{
  "num_hidden_layers": 10,
  "hidden_size": 192,
  "num_attention_heads": 3,
  "num_key_value_heads": 3,
  "head_dim": 64,
  "intermediate_size": 768,
  "vocab_size": 1382,
  "hidden_act": "tanh_gelu",
  "norm": "layernorm",
  "norm_place": "pre",
  "norm_eps": 1e-05,
  "positions": "learned",
  "qk_norm": false,
  "attn_scale": 0.125,
  "bias": "none",
  "tie_word_embeddings": false,
  "parallel_block": true,
  "extras": ["capped logits"],
  "init": "uniform",
  "init_std_qkv": 0.0384,
  "init_std_o": 0.0,
  "init_std_up": 0.0384,
  "init_std_down": 0.0,
  "optimizer": "soap_variant",
  "learning_rate": 0.00447,
  "beta1": 0.95,
  "beta2": 0.99,
  "weight_decay": 0.1,
  "lr_head": 0.00754,
  "max_grad_norm": 1.0,
  "warmup_steps": 200,
  "schedule": "wsd",
  "decay_fraction": 1.0,
  "decay_shape": "linear",
  "final_lr_fraction": 0.0,
  "batch_tokens": 32768,
  "max_seq_len": 512,
  "doc_mask": false,
  "train_tokens": 110700000,
  "max_steps": 3379,
  "dataset": "wikipedia_en"
}
Each number is 500 + 50 x the weight over its row's rms, rounded and kept within 0 to 999. Layers, rows and columns count from 0. Numbers have three digits each. The size before them is the row's rms in percent of the matrix's.

# layer 5 MLP down, 192x768, rms 0.107, rows 0-56, columns 240-287
098:443543570415523520550506457475500503555385515550436483413456529485616525475494476441484428513465602471524484494520590480386465436422527509510447
095:499481453491510497507513476550421568427552522470524507577520497486548562391524569516457541489468458499468494500497457545499569494503498517473500
101:488459569524429401560497516537536526469508470449528570480545537612557468594547547541512462539468506548484439493434484454487502490578490480489564
101:534522551517507499495365484430506385503446444452485616502543436517532575482569500484529405540452515462475456538554499504450476487547574411434378
096:487471432499471476412484590467559453476503514590494494556415578534463520563487437465517561582562493484536477513516582509469532486482512426499497
097:585516441534480538495464546429475511412567480512545547599509457562391520385484597417460538444487458493459479495559470474551562451498590462480542
097:552535544421502517459531527487502568601586577566523499459547405380483420460498442591480506438520514494426469391496507480508414471458538581547522
101:523551581532525584484612472554537490546484485415566466482415381492520497459531449597452468505610442485393588598418491497539561566521603417572416
103:451498435467512502447539501481488471513519558539522570544402519496509493537526512463477528440513505503616505421533483504439453497480497551511445
100:502485572521511448338490487490455468430509520524538527465497536427472509497455507502478549406555501500488448535458480490538403475515375465419573
103:535494550449472555512515544408466490533540570570548475528590431504498497492435534513445544517535557396446506601542424430574514514523530418525494
099:472581462505419515486512501525494399459507526467583548505554453451396461421476440409542564493506463598519472542453421460453423482470520505490438
096:572623517534473524538524504521484529544559529472585561477555624429429441474388507461507470538489479464494469420466423450550463545544394481445558
101:566567442505427460543459476442583477425466456521524531531477432440525525570515582491512482631456475514619546483591440441540548498379512490430509
107:546543546446532540465486498461410518498400487465574433547527509437469491441510484538501525589555474520543528524542473566470569515407489439488464
099:528485548521719585563532472449474443455549498450589558483481532568487399491499456504457399512493621488503459524512478542492506377480632496493524
104:441550538432416567485474459458436491517449476509540455468560514524492439476546462492501513471594474541612492500583454460471485466505577505566545
102:518499488542484596446438491520443429556501387553529599470474503573489560477493491418426557501475603493586474471445474558506501492521429521490476
094:534556539466516387476519511490487532444423527490445449432494525561470466531421443488523441474557415563509491518484509475520402636534490476525403
105:509545527540533512577524541479423450376602556449465503481439540515480481482501517462493508492501473491529519544519466382562482525467464546463530
095:524450431492551462489528503453469557471486537449530386484499461400470501412473539543518464542483395577496563531509462468489464493511597491598479
093:463443462457582495432473506478520516401488662603445433548459419470436554507543473458556567573597559473510456503525578540481481574510553512475499
100:494568455533515428571540502494508487503439514542477501491478581509520583526417440485569504636507463527389553521488473486521516451433410521503443
102:464483484462434477504486443439557435509535525498531559353481582462545505459381516481521587472506525610465584482412449510506570485521547544478534
096:448504553560490497552503621591507476428464569585463537429592501471463541555441487417460522484492517492485437494481408533476425573410568529392573
096:504440533495446448486427470443485565394527498519482498541538449523537450546515434460519450562473460408561511578460463520522472464459488430537565
099:496475556474476529446480537552556522458584447574517470496575447539495482430547501520588548459519506482440577424481498514493551558481546468500453
097:507514502450446496526467562488475451546543602568449477502552541489511568469491547422553554417473456515510534548522377491459510553533399481498421
100:520524520513439472472495498464476446487511472455397512490502491534539524429484617474482506537501408475638476524640491498577510543506543480432478
100:484520514542462482446533442458515497566366485448527529595510442553434547478405539474552501411532461483497532526517526486575404461427573580514476
101:569537515643491453502481501599456561541449523493521548553553457441487491572462417463523479468522469498538565465458486509408597502493494454545570
101:505464473425503500481532568575473611514429433456568513525559454443491515563549546520552443506477519570453420541465458499534550598452572421528468
097:465506507463439500546505547568506481542501463596473425579506576549544507464462596474539504614498515533502566493542601464461543423531470485517463
108:549515506537513446504469380448499442448509434527473500385514393528572522480486487442420510544496507486538480500460491477506652495470455413466581
098:444515461487525480500564464481453568421529513464434543537538448466452482527473401572539460491432483589531580559492419540561497533465432567450429
100:582563467463569472497471453454432507451493563518554513534507470484469541516482381538544527449512454598472548579495490500489593426477545425449502
096:453473555491472478470515446547438459520449522566458527524570379443497527498585423507546454429527498551470492482412461422443554398465487516520589
100:472528477569523533513471416506456490513492471555641464475513448488603401474539431439558433492501454548451435485458516474500577532559494576480420
101:517471538555537636364483496423559549484455547521509495495460482502515390550472547528446479521475532475454593553556429448511455525563533488529599
101:456497448509445570444485598413484433456446458460539489548456481522453485484422536564597532510552463487534469537446555535562545432472546446519594
104:551516556442509442446461515557574573531431536478437462596536553481463538507494501456496545468565443516493553581413594463478474547522501481590413
102:512571568498497572517530508416520518471531540407417500500427473524581506452500473469553595436457579563461392470538631542470523446519495539483527
103:454493427477516460387518441570503510511508519529427413409474534499433499470586485463565467423449616564499579476398569508447491553512532424466540
100:494539484519568412477464522549594418553476504567464422494511556498361489528504428596502609491516528500370517499501555533580526422447500513446610
102:428451465493453439486394517559609444474494510457463526611422549479478418459439505568459570443460470513458499493477487536514521578525534481486535
099:530548524544473457441532554451459441533413506570517605538527494559513577523524445498409508541510485569537534591450434552491401517587496460512578
097:450514524497431562430517527476517516487458575473386506508579460496394476549436512558503539402481493484461619510492509427522382400482483382494484
102:465470555488556505555423518476575565530488479483475456518484539539538555490466479422432520515543493441513503421431481463591567475534517562516582
096:545493460499587477454504434474525533504527571476455430503416473429521470490541506545529570411463522427530424467506543547501646538407442455441502
101:576552469581493484518510451504512487571597506501543380544563487477541411497425446485536515513474480480471503451612646561524547461516552501531503
100:441490419480403560508518464582431580495577446473465646504522487486494506538543443491612505518449533433461500632488496535542532464517499544508549
101:463566474473434615432552383452532494476587513516417555492487501487478428512574518492452493395486365479560539420509594464484406541481443526457552
098:545530550464434484509515523486461442571507532466485463508469519476528504524526521457491533482486445545499494463507497473467505525608520506442513
095:518384455414614492494449521458429505526510508456506517507512465474474447543511471536505461485545367564484530448518480412492468494489456554468507
105:507490495488387489566459644406501440590405481432455530438549516462550456368601471502529454495591505552519534479520485438523514568412491508544482
104:558528481554425483428486465496520473438491442536491479452539543526574449484425481473507600590507467502503429577441488537525531518608540529383454
105:546517472455617525427518395515426613465521559582471551510484496509428469482436523647596498479548471532564454471519522476499431471492473454454476